Weights of a small transformer language model: 15 layers, 12.6M parameters.
Each number is 500 + 50 x the weight over its row's rms, rounded and kept within 0 to 999. Layers, rows and columns count from 0. Numbers have three digits each. The size before them is the row's rms in percent of the matrix's.

# layer 10 MLP up, 1024x256, rms 0.0862, rows 867-894, columns 0-255
105:493506540546510482475466536522458451551417518479511441459396458505483490555529610435428489475577480501566550496449401484506535430347511408479506483559553523457572448566466583496527470487514501471560550493474419455516584509574474518549441537497491455437497469601501544554528525505509450481464531515527443595528508400428403605443527503445485583556527475466407509431397509611488558481555524536506467537471528475512455535533461461558603428524612531508486517482446454464576532532611426630524448541464412540457490468483577475520488598470521510472497467547547457494534457532484428573489532488477530371462404483521457515509438464424519486491549563457480390498473550550413528543532556408454507466440504415490503468442538473497519495477421583493554478500544535494460521525478454
091:547461548585599558457498543448498464510548467476554530497562504513538469482481434486520478449601503389489435499487368481460544535544433454526503483567491562490502494579475587521467444403490417484517588510534516505539464485594444508464583508557518552463531546602400536488484490481540450514470436589575520505295505522493495411532480452414522473474562564492503557556555523553499436512525550522400536508531539600489414479584475435524521428444518533444507525536492452483517448396567462473559525427514409490586489423543549475445543477478519563464557570578416538571446429527575493476545466513512489473494551544489448518413451467496453510473469553546491510556498536427459587478539495531431509445543448507543469522531569503608512569517473560499527506516508600442460405502529454
102:386468538566519472487438607522491494554437512456538529545540472507594440507529479540461563452490435505484484474393542564473448550484411525458448514478595515443566544496607501488530522450461467542623498524425558543490474449493523491441451533510525470608477594493520519522464491474545472520422575487520544544547458509493496474540430556529485549507490451475461534489528443461441535427457537502459487507454506466573495476531525461575484519408497543520465597464423495591485529503546548585604377557528559550500409510414471488517503528485491460512547421473555575587447505518546575544524560572516657557564396509464540491595497450508457569515471519482429484471525519550492581485502429411494423505532504542621465457541519486564488450512502428510426460421520451503559525457654528
105:570553517499450455472442553436415490618522459455513493454570476456423539576423573443494579433515525518483451486499421475528568601531496560501476588533575501420540562513529459470445556440480548454438500500512454432421467445416494490529501459554532480535460516554501444568493546434451503563554404441462511505496477532472489522481585509547404463448588404550529493510443424521488555509477449436522527591528484517612526503487507489511496558503505523560473396497475436464498494481519485617542460483523540601581443527471490483565560594483470431461494470535533480474550514467473444504418449406518516439521435424586454526539547448424501518402338549455516472406500541516560478459424459520492518463435608427493506474509536487564469487522474526532589515384539506481467514430588488
099:469528528492513429524561429484454512519445500508590501463382520541479587530419623467503481545476509539482570520547492556524478511466531541564476498464451545526500485449549494405479485464434580500505375482374503510494466446415450531420512503494562454445504487648520525461464394427601489520481469467475548460505530490511535616529471401494517458493500416544443467484512553532489469547517486440569477515499467485512554474447494487427489538479520444476544514517447469552522476496524484447474611525501490657422517458465606546404541472463439531532513469520611533411517487502478509651582388427485516576562503492468396513551416517430465466577456553459456566498462536461551442499520431509521608447467455442527591505452482409528496538498486485492519546517512553510416536506447504
106:475542483524547597554553541469437499515524429491449469417548568530508534516453420495491512585483517507516510533545495547486423430521533489444518446544633472473541569460504524502502513503542513472486500460456579450443607543503492573443481426549474464451435546544518570545532592472493526543447479522578407602538540530436431510446448506540566483439524473474580438528489463535494490513440432554533532574556554554519512486501549457431568464407488508429507487527601511400585448536476522517475566419509405522408463570561516524466495496511453575515561491553580418538432499443495552510520462537507482611391408402560528483452511463579558514567569478466545498404490449471525419453399537544601552525534511477492500495477363579484451488519499470604523442498502469572438469559540513
097:522411393379510556476455522440506325494468433539521531547511506518462495441522437561561486602500472479463470480562483557501491473483557507559565530370434495565482514502499465429583483519494497451424472448446401553521515564507429575549469498562544432567477481511469482532489486470501441497527442517415548438489504458570506519504548523487476538468490479455497496566424517323490550553467566435436495451549500531479449419555602364583476412488593583525487628458514592607498453458461498490469475448499556409472443531443515452526498539428504537565506527513487514559563514519565474498543559494502572478555485535513519532571486518502551465570400507514595552481507512513508425429480474539495522523500496469454434441536475520517454547449528474542580517429420488524452446538570487
091:491435481481487528553401562467548560433469518502561538483460658441528510507507470520541514472556551572495505501569551431519536450423499437484428472473377524566450500452524591532495476628455534526468493434451477506522467502521526417508485394499508493486485548458579530502477475486401543488528579465544382449414415543516480541468546502476532479491528506432550418493442543437486463480424520488380474460543552462436534488463426493496468626560521465493456495459462543600564490491545499533514530482424505542514465460466483522506538480537422452619485547499470514544541496510664479466539475488480518474506466469503457532523577493482479494556482486481565511587583514554394486552538464558486531546521435502402435421414418515433475392402523537504496561520533501562594494550580398
095:447477575512507600539468529607409557544551537511487534453653485511485490483494505451447525504567559439484495451397460472506429522533563579526532497519500389469545542445500552446516539461406420494561442529451523587524545552400492550524525553430504490405505494517521554445535498440472546548440399540484473494497518524436554463594606534477458526523486464478489513449500541557481566486531421571557559451511521489467472438573532445454505614564418436590480522380487463462479590521545542460630544550420533526411502489460478484452527523435498511488518466483556560594497596461561543537461569499541510453442451541534505441494460513479544484531514486445463591488440495521472461491502552445447531526515433530484433429574517522486454549598418518376537428535502446505452469565530541
091:521594529532516521413517580449452451548385520504529529476490509462402466413462472638505519407533571459543485490505457461511457547474548544576591584489432455474512493547490558453546509493527571551403494649460462457411455536391477584490572402487491508456515500471527549513566468529551471463558552474558471540574524556470510492497418406453506508526553532644506477535502503487532461515505476518496455545505473480573504526553550471504519526538516548448497553491459356512496468469531479490545538415502500527394533528556524477501528524540522474460473521472479451444456520430479557479459443512449456498458426453525528514501559491575423527559463454444493468540615530475573524473472485503474496397438508485432446486539481456440536566455489511552465366446489522469510585625668465
107:497530463578381594471448596421506512532459445519460474499525426497479492491511447531417466485545520579501496499517434487522538511582535486550520523490453528564445490575439545502458454525509522480468501558552541494521434387521483442508495530562541467604524543470540495478518513579479566452472495496431454440594498449604408473458473520534482485457524531501516410425497617513471581466544512489512484546403552521437607593435555499538504512473423446518560523567459456564498567567481538575443468556488490533379564507426475456565505455523381504549526474512484483498514524518503460515485555451543454439503480519550601557501383560498521487458545505551485453568509547465409558433560508545471518475420501489438417419497552542384461583544543549463482483432624499403429480531571409
113:459528513509463565499463548453572434480480456571472481535571479454501483549393438541513514509489387544318497552520577535440518559414489451572501629515421453519508527466511593466549479456557521516396528511505451494566517485464584504500515475488559510567493473488530514543362572564504537545503509489528473558494456609545440439601600446474543497392523425534505487521464480502507394458401549429513477514520539474522430485484523407573518550454474448420533506549493469549469522486537509504526540538547496539576517537545508635550478416444486521541514462472449527522493511498535502483527452526511483531490499474513462498554457578398543544570538543515565466568455496456519459408484467426511529543442455515597521476411574417426583548443460521526394571526493454537527503552582566
104:495548570490516472430536551546397486523535503606490532450430429519443455480455454539417507528472442491417472563528496500501467555551483502534506473537446476509549394587519471475491524510596443455500581541506463520364571562503487426554505454462428526527481562496584474524459507514488464572522551439551467513441535483526520490499486440620504575565498497433436480486533446461502399440511565423563504534470508558421407597454448471509563429464576425410453506436486427398398488458511519535535511385470440470485560517491444535485510475567500421430484462575452439499489529415504537445523542431448423496481480520516469489484553507566470544522469513423548531485398544422562561572516515367511468467448373533522461551468471489577501444569519457564514562495549519458508528556546422
106:449520470522505533552468458531493499491448495466484530472440455468492493491502453488441580571631481496498462529579521613541604542494504503560466495426516541491491526521482460410635562557445513488498480448502436436526605495532570428583558557550393479510571432561523431522490407510592514435399491554384512420485576463462457534470479560511495542467522443536548493467500541482528459427477559537507449547509482473445484509555483392479489463492527509550536533424505449518556402505573448519508492440545509501469540493469587561466525526378515513547610516542540583469492534453447450506471498589503475501586463546594584476440512510532520474550464469463573383496442509461526557497470636607533501392457473505582490479416412517462530482579586505456489522483547444553495476545516541
099:495443472589573559546460464457521492512572508471529541479464509502533556476491566494494465466570547529474518475521527523519485387461441511506559564582528489531546449482354517526474457499548487548495534481449447556550490540497504476357469548500452471502458534497476475484507518416481433483499501510562570579534534532548472392456527549515501568507505555443567424464407433410564560543498478465491555584531636403498520489510555454472419561498501610592511470536426490452448533549484409511477480533434443443512473472489510519466445565479481523440510512573446524447651536523573483437449480497474423469466417463529416525501554421548514448554630494506474563480534464477538530486553444562521412493368501473488506449549536399525501463488473583518407611486464515530451403503419448
102:460514544511422513446550513479543475507480541510543540477434557520542490527512456535475503512505511512581560453514429571466536403395482512539477435565525523465567511539486502549474451545401546404505501476584440464523582558478431519527413609444556491376445434542510561478484540477572490453561446553550449501502553469404507505540472522490568505576505505539454494512429464493426483427516590577449525484482475565486428437618451516420536529369519541444481463497460469496512427510521522525564449495537511572418522495582533424459547464475505540512513464500462514498438484451560476525515480517515488468454471514580476474608555533515378506501571394458540584518570452583464418529466518520487526448406418474507507392423463469616503411465493483493565512465495445613414504404538565
103:480553601517497488578518587433434453519505490476476560460511547495515581520507466453534530438502486588492465539521512537637606540503537518463531583530428527552590520446557495495494450519556537502503580495473498442494459546514510535587504557463538407516469518550534428409569442597437585525527555519569382552476514468585438486609526475499517482493522583595520480603520426522432488514479506468488478532518551514503467519540461488500544566517419524471535528507445482418562453572452440579533451464460501472555523598439432550502496498459530447472517533474413449450401521490520378455500543454506509493436551558462525446523478604476573633492442414469524524477425486551528522525449534541470472461531505574481441380419560479480509545423567502510521459523529454528622460485409558
098:437472573513587386443433490496476556492492514476557489421572551516507421486581420541518497481488493502499498519490523539496477519525524472441514486490388464453401510547557458519568530515610449487623532562470453529568453336508422485427540473519490539514491493499452508538480451558517482579471436487399528511450444404447489483468475566455525496525406499547505450554494452550543473561517494399506516527462503492454478486547425559506517467401463457416465408513509465475294453609522419503530570528559456526501602497509585473516509509453513503453447540505429472524523470456582518511487476523478488439450496452478560529519495571472586537444477573507529558475516438496459562521564578480448481452428506595465583561525523452427450568459539497502605458596501417539495486487496557
098:561486508545531518504487389503494541500556535466478526533432457562585612430471454504450429530475478569485481487509496563604387450475553527540499554603398442504464508507541507550463549492629443460508485576486505472513473516548418440435520493515507500470577495441520549486489450460468449455536408506550613367471429540502509393543457544557435523539445462514473441439436481482519465462557574543454522521446533541485439480459525431468496537475485462448553492518520440482491519387505531471448505460549533579518520520490522555474420437532461503389442484492504568475550526511553473557420543533544513457534548455575436513368507583448478503585461468484544530472495508462552401491510494530432509553510444547421493496480521452477533562574633522393637545458538421529566552455523566
099:538534482516531491581468464407451532573482527474549448464566475502474429479444571555582550476509466602544426593532538535578515531464489528511521514584527395529486472467458592509588449453574490512591488522462547512561445481464517435453505559568454499608421453491562464551518565413535471477483547499463496438451410485459543580511507515581520494456444576492537530467531535552499489496564466613421524499481512499463517465412523428543516506440500433407548413468475604392374483519558537446466472478546530467479498502426463517532486559515506555453563576543494520492486546506479556535524493453506529523506424466505503526422601433625501492484413420503399531487529419510501526550659412464432529498565503549533524469591499441534438535499450553418508445449545473572511520470525483
100:520599538550444502653539486541586469561454512558502468489502476564481421502461431489513615505478442423434530461531551584508429528472517460532484404564503526580494455449495459485428522433512460599512492576545426429385502443482535529475569599530408546501497537452395512508500416487399480588389489548566532534499408550519593484490474450459505520549544552422506557523528491524527492498386488468444517606452492443430537573464552483470467437470512430427550549475484501488465527516450454502514483485534489535528463569533547537568492572495536454517450445494519457509528562521344494550504417544500495447546508546493528488526542458488402572510515475506571510454457576600511485497513531441450516556556429503409438495580583526446548529540514438501482564437510443545455439467545492
100:509520525443355529455552518579454502481407532500481581458436518518491468464576503475557506452529534483542495449482602459609381528427467552511478496362532515541483580504465547530464536471473472463527514527466498496551545481492535447351514512507481449515471517452532544520491523529531492603517459536432558506565518427570559475542481603528544547527492477447452397431534538582497532507480485491536507538497516414438454482610594518470461548359476536496484514571505489521512549475462419536545553513484497495430548545545421435485511514381560494498472415460495510460398582442517417555450502565507541523437561548586499561475392483507509447467446489469385491495545501449520508463553489521511503456548477588534431431496488548430512473540488513482559310470505482472431448471472510
096:402497471477445404673487546436451573538486514479470455480532485485501475504495473481477501467544542504528471487544508548454516498487491526572542431499528500473494451426499477461452551446499440378528434450536496480486533528552487530580398614589537393539447488459573540533609509570557486521512487454559458475492571476427540527396569486464416547579506512448545550465402498533532513452606474534555492467489559449499506517492496503466502408492558512502563674442471534528520513495513544519472547495411518511521540518493502532491478518458519551389497440526549579472506504535544480400467435412477432485531599473462498563547427485518488419488480510516555425576445538483535536423486560458471512533561602589419500413429542485473442408535524557501485462523508430523420460589431576
107:575624505540414507502464533463528560528487491495602410592492447498443487456472582361540485552491473491479546572473388536552511508462473549422510465574435571487423426477595505471431549576431570529487492439546477460569491525473435470530578549419524547524414450506429496533479562416348517494489531568443472508474534515488467441510542597488518532585526480447598453463575562437546388529535468468507475495561536436523467537521555502531407413494497505553541525569476544527518478489477479472505527486583418448494487581512507502507439571463471435516484519466503443490558437527521474467494576510521514504383517478480479522549598451496536472498417494493482501379480572582549449468509387464547502483586493502549479518504455538514562491559467497483444409480490406432536507423455551
100:506612470541425526541519421447510543514535486420566481565497548549530452430468531508440468434559440593501437452505555475515519519496517518497509471412405525454533443455476462390629441485534456416540494451518452524475549549416529517527522480553598561564408474445529477449477436444446452520523455555546520456477473488511442450585442506446561515569510435457498567541442490496519413496496547542480551475505497599589486459454514502528453477454454570569434494478526498531488566531530458447486519480461534542580533510556607396519538474537412478520519473513435480546445497501577539542462397495505401502512543455394400425502476468501612419549528581426527487510503500562550494508556619414466520463512410550422563443409476461598472458521530502532537563503500487470539519603452535
095:543588530470477579579582520484521468571435519449484583456500469561508545523494557465405530556557436419499442490483476523453579565420487488494469529510451533537487551486555455442512472603496519401510547501450565480476496482537540601495504392483494442458435510500556561559532565472526541500552500496464490495512519527569555475495592476545485488499465608502518452462518434547413555402523454459521573475597590510461464579556548556442513476427443542570563476482540493459477546417470469502391481467473529451407439565511447502411527534417424477493541464473455458532537548472609447486497524534529519616558525394506496531451415560467435486576468562464478440520463574567440534547556504538505440439506473534558446523558517508486496502523395614497523512536553541499561587639430517
107:477455519419554450592488541588355494459541574584488502463493418534508445404542487415538439425487605437497562534468533442449441515526493551549586581454508491523580505460513506533549599504455492575509532526471549517524591545496517479396484493470479463496513488475478468509523561437574540552496408488493584421479465454507472442510521435525595409491556564536560482532591515585638488485439507631419499516539472528454485459586478543509506532456369475448448498515526413399553484497439522543465485446509569453526462479511548486487551492363541515492480476428547548482467443420490477472468465517510481500516520531528542543502530453432605444495450513492555458418528423501557502528487554558546527450473471513455595449523505488473474494483456446444538459505564530570397588534446527
092:606543495420383546471488552543583466543430515477545532518470503415493544580397439560606550468530562554570503539481444525496516407491506430523466500381512498482430495465505450430527491429553477417545501492452514525468460575527493535433426442508518504476495478538485558453595544549459536426543496529566498452359575499532416448455482489446486483609569520452539458579495459546420605488567461485428478396523482476473517518484512606586624457531483461467564421611458492453456493453504496545424474536485405489479484551521448534550501544514464472484489524525530532519548464441509617463470474439516481478523462472443569481577528566412604509526527483495484422512514462461527430529500541476500498504485497510472481518595428519488446485568507464414521430455477369488583444483514493
# layer 10 MLP down (transposed), 1024x256, rms 0.0578, rows 867-893, columns 0-255
108:409482486496474533405540519460448574462507520504476566503577482462505514435389502540480466457531546434494469388544426545445445432555438574493463448503525530461506504518506540482540500526560490521419485560439543583573514544530559462444509506585534433627572493513525487493462554536436554532460455570455510455510486420538470512556478546540485462526535385466444497540529528370559514363518578511480531510497496504471563518456484529507500518542486412521399503410500523481491451547601470565463516492487428519423494497543509665521539436470539421548504475565417544526458530484443632535478559500561472554506457512418541525491503586498526468563499470619454418553527437542508426478438609544435537482549416468519549522553559509507465545599540496574513500489477454460513582437517551
098:593433376442531388405495470477575528519477424565469584512484471546490599520553592552521469556546456478536518486450584472586487486585547457428522492438516504502453408484512492544532516502494457484576447526410437541387530430526526499516448488490369443496392443390540400507512517410469552521496538490527527492491531491507483485479549541484548446532539577465468506452502530439458504574423417421513534560565567422469566545476520598521493553468554474583522447545510463532555506438528589552496577438603511503525414500484416501489619491478497511521497511515518450509486522509535483409487522451504561491594508513476505387450516487514547511515470411490543454448470440573508466541466471484540484467483540510484518578493456512481488469536544532599393420458543639514504524549490574
093:461502549414489494480444551408522429440428525483538465533501544533426550576561452519493475485651486499424495568582527607447501537394494589547469479435498530470511503461549537430496497433435403448464422539529534452581586501439482482483481497597502489493409528446503497479590466556540529481478465502558530565528479410492447440540472565542511490543426502534520496455439492489526481488537497490507525484501539463587562506553477466536510503526564415571489518494505392455448473566430440536482483527580503555549405460426526473521546558529571428514466469525502538538423443473460453428529629458465496535551479472536472559520554432445547602525493486569482434489535544391442415493534600539489531488619494547423439432578474467520585479462548619521462495490450539538451537442547565
103:531495483389445461461546528510516533437535425471535413523503507459500660467523506502560520496449557435494480510513394500563511513404488481391546479511572518510564575514484519505426626403428511520490467454465518485410507471436494553493575425513477512576444550556463468487573589441493472550542445475495508460455444505588622517600511525466419563582444480558467533440442484487505526443426534480506435538562453561456537418514606416582470466508490502550571586471409426492508551401432579469548481464549561530540504471535449531590539498433508598464594515468403516540563486467479429536508541454439464457462521491538535456446421490429441560468477517499500417476477477476556563459445459495489487548543511496438476450465478513569440546503524501535491509484401409483459538542487503
099:499584463499471519481481555466531459574476398500473484510558504439544548455578552559491501564579387422410451454452471475604537512516569563429502484486485523496549480526503506550452526495562506427486456523632485465543540503500546400488481492482400486557440619532488572465619505481545552528537418486509462557483516469523507409438501562465532476593600460371522559442442506484510536493424553426493556413506526547427497481519543496509477405514531469569485574459488373505511418565511517526564474477561520480451559461479528589501502470634547546512564459529406538480503493509478528444511518469537474505383513483558534546359548475484526558440572480557491451540413450510476591436492531505430492524523497492444429472510431554496487497544527474566479517483506512566526487559421403
109:493476507524536554558486419524434552510579542586582468551566511543435384457457484522539543522577425507475479408450515479440485586406488524582578469510527512489417498550524469557512492431467513524477488504424481569500547605451445535539586445495523537497519508408526510532493449522515576461509507463474488501431503526413495559551488465543514396528529447466537435560496500526510475513466461503513580507501502440575428502471555499485447540465543418525645519425493479430418515603342573412510527549478566595415588541493477484567589469445470477578531507416546483447510511454475640503493571526497473574522514481553469607535435490547473384504489458469478535479569471476515444569539552561539449461438429597485455435518451528459502498504535448565475530510416497535475475516498477
100:592578548396503426507504531440434533496494521447448451586493560606498479439476511484488514490545586478565549468554515515510415570511536416516531560507550438596462498506482583469534496486578496566559518539490610491524488514516500468482459469527419505409442532484540499417481493513535456524435556492466508501564501487464449492541542477550410578584475489506562467511544502594543499419494500495494440472506485483446482482540437462460568492543529511555554525519547559458530597470555535560540534420512630422561478416550499553343580528444449550501501479552509518585530573481474567353472477601617422470554505561521607425524472447442452468443521496571514455524542484437504532569425518458579523570435497579440562477474488560464487471546524489447518569453513508516465414537483462
093:497558542469561508544501506521564490492520457490511555465518430538511550502396495408558440488532425453498536465374456538509488534507519481475523540533495465452498464560464472506455551492549573554474485529504511478555481561419474517448417547430524472517587467517506361551451524518542472463420469576567559427556489520510494505466446507505535521533545492514456486438567486438576485597516424482528565480486521592444491498526463496471427482463465448476421496405545500487485584449540544571550444525427496497494490611518452499534468508484587433432629500480456528557456434603458557419480608382527474553516521574450352447560414476479532490487521513509407563479521527503525517590506459464515470444471461485566557435520536530526518641558481460388466437470531419586423569510469585
111:488526491482504441474495525511487465607579366446579557469580495387444562444444512514477433521516446453497588507525406504518556521461445484569551471527529505467451460564525525373543537562585499452557552462551389496456514465594555524548498507575468592522414534529529542496577491558547436455544558495474433524480483471441486509537545563548467540508481546598607464529565472551523535482532487549541452580474556478472545603544433515529482461533465480532524511518523554436507522531480544436495391442466516459466507537546472465588479456551413567498421523567491465465483444510452511553525455597598472592588426443520376482514520516506528545568436515594559496540575443444437476536449452465462519620418560445488452479422464495522569496486522540524531470495548448515456575481520494
111:416447483527482451472533452527491561471529479493424416461458507395426393431465578524499536356421563540470473495537512468451499502422531459438581541503525534467518524564499535464598411499490535474460570495467462474468536506464462473510470473501467513483461561445507581566490484509543527460509548407506432514531454554571477515454428545513598478545532448600483585510502492473451470505548569550472480572583521390486480472447582537523431548554567479472549516460437483490519567587463452542455524542488477577462546510558435453505510510500532499429434435447545451420530477554445455494542503516522430481502513377514468418490407457571396611602532621613497530545576575513537501452533494463463518456561531428476448525486455534464524516488527549568483536505416455442448511482585387
098:430502474514487555572514620457540545587421527484475351568575469496479536467565553536513435570427526458606417549514553459464514534522471555554507508505462495530440409535429477468574510477484484590429432473537466484459614441561539490494481535449435497433575482529452516519521406475481534590475504483510537605451450461474537574546567455415427471522450499487501411448396387446472483440534493505517465525505496551471465446565549455475534497452533467489510526479502499540556489479484428552510533560516466462527559489512518564377458452485528471453473519437485640482526466454508532530411544440520427417544490481437522539570542520455498417479426449502498560558512562498477612490601521497487529466534561408483361554442444469517459535450556437428509448410528482480529496523483495
095:449483411504525539577537590528489526530539470498505516459505551563565484507499502438522562511430522579533480445535476548534482511466551577518435557460398515475479428513499613493579512438537533500447468541577412434556496547457506562533480497408557491422567487506533475387517443542421490585514624420548489494418506448533506491515490481498403439422587478454487513415486439450438516402512432515516425567455510392575443514587535501496532526483514444553574419565494522465511579481509526530562561567474449515522529575458546521539498452543528500474475419413518424385513463502552478489542523493506521550526397460385477546447495528570449477436491510502505561535477424499532361543494475369529497580528583529583487486489513563556417509568492536452470534472490452557542532561521503
106:491482577494539455516455575540548464543515514478477459506491504547469490586484599447552448523433536477484484470464459495467494508466484430466611547546501490522448538478514522403529481539451619458550416577472507436511640434557422470532506374421459536503501505459574447514491539483571432546602507554400517539570392521448304461495466488441551500653532454485506524468428498443551439483388536527477470505432492402469474584509480441489465481471477508495492479516481540436517393493525501511521476459496493469459451624493517414429563480548594563499514508481466481501531511552554566501484518524558513445439554545534534491522493456530514542523539534530551495539512417408518545500494486508444543563482583517591486554437447464517502508492478439535504448598425524363497514501426488
099:489479580524499446427524487464636421508438541430530507437625508496478534601446457358443523467482527407608437519561504528433473587483486431454518528581522511577506468496561545558540455450471518476482545528377479502517454470463559515584511501513419500489532492510474637506489485502516388436473470471403501531464461453518498494470548519531469395463544499451452406410467422501413466535467458491499496513494560484523466497484458479550431552543511552532457496538506559573489415603461522478518431501535427457490595571496545620503470472436431511505569499552528590498459518505437413536533466517437570489359525521508416451571504479528453497543498526504523442506464496496520390502442534390457477530540471535529510464497469527589480515481451518386457496552527558496509544584518493
095:557563452557444475543484535567448609447496534481444544533497458548512494494469450462457569489435548494506410503458586420589457511576504448512490557541454547457479515508498467494485402406428532535485466628493452580446493492522509448448466525555438477488506492556483537476452541412410552461539391451500565501510473550550504482547512377568539468551511510501493524378491440529459517569516443467565507469443517480512475446456463577470431561510554475495482398588452486564529491506485499417497472557350500472505482491572573467525487486558498492554487411477504483567467536493516552510511365513447601542567577486583389589490490529549527471441446515476567465411533350516581609471515532484453497496416519474545550456432557516492485467447445465436450494474543531452555477487469464
098:477490507408503422472481572443541500605547428495429422531496423525439499476502492526414494500530436548451429458532542476528533541541480495566571436549471471446475468431514523548509462471538462485503461509545421583523489484574437478531537523535478521589559452517578482531459506481507500483602640507464535606490468524602509532452550448473473452442465459518499466519454526506528573564531464456438516505496479434522520468525474460507404584538495516487419479520554428466474470552448505548524591448473511471579525465550510449468505431451459466521431493466538510367489455442361445563423521573509406470551505490421468590564495536554507568626549432446455620550481538439468440431494624487510533494425506439441463504400419463541505574478454456438547456476431476461522587451522475
094:472487481571442524528371471542467407483440502473533526558541540399517419583427527452473499496467515553462469481512490505476442513471468495531511455591519430569466636486586509491526517459484463420503543577494434532431507469460407454542453534479570453402448451483490502371414557453530466479495396513547529535407422461576493535478544385504501487577501559515492515502479471470502526488498489416458473491431585588479399509572556574540525491547524488488485514470493499415465480584445383505426504439489584458490455545447425533519506411580505446441415492516472530502499423477531511499483454573534464550488422505472514456497501558584553504509478517515514466386391508564503558436548485507452471543510526617479540485485447519521493508426478550475435551508476548523487492308521476
106:432545478517502533546499511408476389503519457516480465434504511553457461506623503600481522572492516507584512573502461448508507554511534422457494585441457480481512506554559479505455496536541494477441455545538496532504493499571570381425515680507548361556444545456518475505533517555549386467563487532496500551596504466441526473426487591498489491502458565409519500443500404521556392490520571585526494473464537568582429516475525507485446477475516508493552532552525408534583484476557527478467555510411547489561475548569467482427443504533501493520454540577490496521549523449511517552469531510507463493474346419538569532462579406484472460625495528493439629564497515435506494525568435514428525452573479536468422549589544506507522499536529460486521514453487482464523507490382537
109:475443460499443501467451430447488484436521479555468437470442473539565533393611541485531581557448588469396531480559535535537533544510566533458540466487443534535545516555489492589518530541457493461520470516535536409458533584587515486512519533531542483518471469543605480506472450407607507441409593525511545359520558491537478473534445482458482466526395488600494506525502453460549508590570529464473559431416430575404476542504539505481459469531576406500562603441463527456559481442395500476448471501475503569536521586462440447440652502441391523505477444438516518550429507571508527524496500510545553457506521412500402544552489508530522543503422554503523539521466499462536442509403472499570546500437528485480550418405572514490510476524447531517505485458464498506463592527417477
105:493504523523461514482431510408537522548517516567525548520452515452541547479544449463536454462511517492501488495584513543445476506454498414494609568478567513499520526412405471345468565510526595539388479525487478508589474468543523630496466573487601434419528462574539496525472509483457402537524489590491521565460534469499596453482511569409434475498528483507509504568511498367578454499486483448540537406517404552545549484598528463612475459493485486518438450520491552501613542563526468555518451454488492517449500584490468501553561446480484447563545526511485524487475557437373436528589417516516511515573587535490477418495570659531522566433398517423459528526479519560523488545486501474453427476520561526530464598535490454494488470480495462520416448420485487495483537483514512
090:532515359501680485346453484523534407533466573490530495506500539513513543463477592505476458472474507515522469565470423570464527445524539605572497597483413491538502515542480545532483569508536574416458474551507424449358556565485512531528441456545482408552422483502466393512382469451535589581433580516473502573475537538483546477496562435440440480471417555596462509469441465556511557559514517505496525492556494513489527562500494542523440592486515550511504415531424485473457473504524545553508475429585510434444417513591477549529517483507499519562522518595488534525421389486499533568475563532570485515532460463533486500430494464485493480572498453445463525464499487461496489552517485581589519474456488520409489477456393403525548509451511474538560449465477515531535521525567452
095:501471517555514484457515466499426479469521594461424601428522507559614534513536459501486477412451412526553460607536470440534535548546385480465473464497572480499421491538417498511504441531555514490479568541481524428607480514487477551539481517507526566472559454527577487423466539519491458481551502495510529478489492504448438565435465363555460511527432524487538444512538590459500503536403482499471560588510463451526471434495514457538440458441466560474568523522499568544496477549472518567441422500484484506453466532529517406580522529572365496613527574504525550539507376522512427501442475568440475459474532501485563416546627527481553576512525443488527536521526405469378481496574484558531500448500545520491417471458462502468504542497578587443477597512413453478548440419579406
098:538655454569527516401606573590476481501488435468518554490559529590429497506598462551486466539535466478519510429530535460401428531548444514540528509447474501460524487427489474536492448439594496565511472324459604455472500566454493508536503463526537509530501465558448558473522476532429535454569459520516532519586467447517561540543509519434511567486426421515509518576423412472529474597525442469529501550494536474415527542485450449479574503472631492514510551625548468535456476531396471490537452538453547541516469520488505514577573493466534509478489579483514496481413421481450453545564501564463509484499507492509584483455493463425502531455496592479507540518511593484468412564567444481483433392423456517426525514577487589545509465430506494535577425461467490463461557447456567
102:435433527473478492587648548484491479516585465439505565472508435511517491568438403497547468461560540558540517456435406536479437570546536499505545493483371517516586550564531514512546458555477470492584558549578616445487493501583501461531560497518502579424495458497445562398476457477499405539477545536547490525582546425434595481559589503520497532510568463449498552462547500450500500485480445422390521455574500488475439459477527477468536498509475545482482588534501509443454492474468495469548472473447381578546473469523498431525570397531527518546522482492410425553474484553529466520532558395511519537549463476566480598494428541523472460498465549482495478448473551498603494531511550430491441557473532471366486557519530459523526522378552491463508508508550515557392574469594415
100:549475465441520585552509496528496490525480566561456531450553518524451537574573561500558430474644482480561489584449509548578551587529497453455471435458472523527536491475585502466404591533470500455517524542484536549551495518428469478429490549549536472505510496504486490534527456483514565496500600477482537458540541514575478518625485538493602449512379513527523550529405464495487528457452530563561464538450470497543554478367426541585557465578511531461320523546491471463480465479471489521465488490517518501440468573500388391465500509466518512398362535492497524561529549484452537529469524499470517487509548471456393519440567564445586580461490505483474511470425495547527525522588528626542502538507475513549527494532434560597514487453513386442438516565509413443453539504497422
108:546419440456482459408415577582446557463564515518418446506491490453474528571520421546494490569584408491488516453518445494574559564525446483468433534428570546546450423500526532451450528546455562501395524498431466515475503531562516563513457526489481487484484443531506570447518456446623464485561475482431457509488612510565543414549543484472476390501492569491472455437428538483526572582494512503432595534492430522385519504582471533495500517575434457478389522443477487444443517512551560527551562507418441492543436529398541494548500454457490483562466602461439373588554475570581623410540507516440502457497467455453515498524516564529502466431510500517503482453513491465520431441454380514507482457483441515556534512540474532493466511480468590474520557558484528469525536530535610
108:569551516581485493583550581459472453505477474413461513440440460448576580463493516457518510477498463527454575523462506555526466498579556533520529569519473476479470453478503536323463568466517506492543560481481532442620339441490569516466516530515554437495378462517526478497460522476437522556488462484536468527485566503473448591430561452511535534497570524478491502510528458522471528475465497467514505502535409568606402552509431536544470514507453460555501496462501476461493497503455485576447492418478515533479499520554516607529524588480619482456561467525495540429478421504581514468543637443522544462471526447500436466465572474474435481509496506587373534517451500568522518480545569484513509431564434528470623439447603473518654524498540601492472491473500505537495571533409566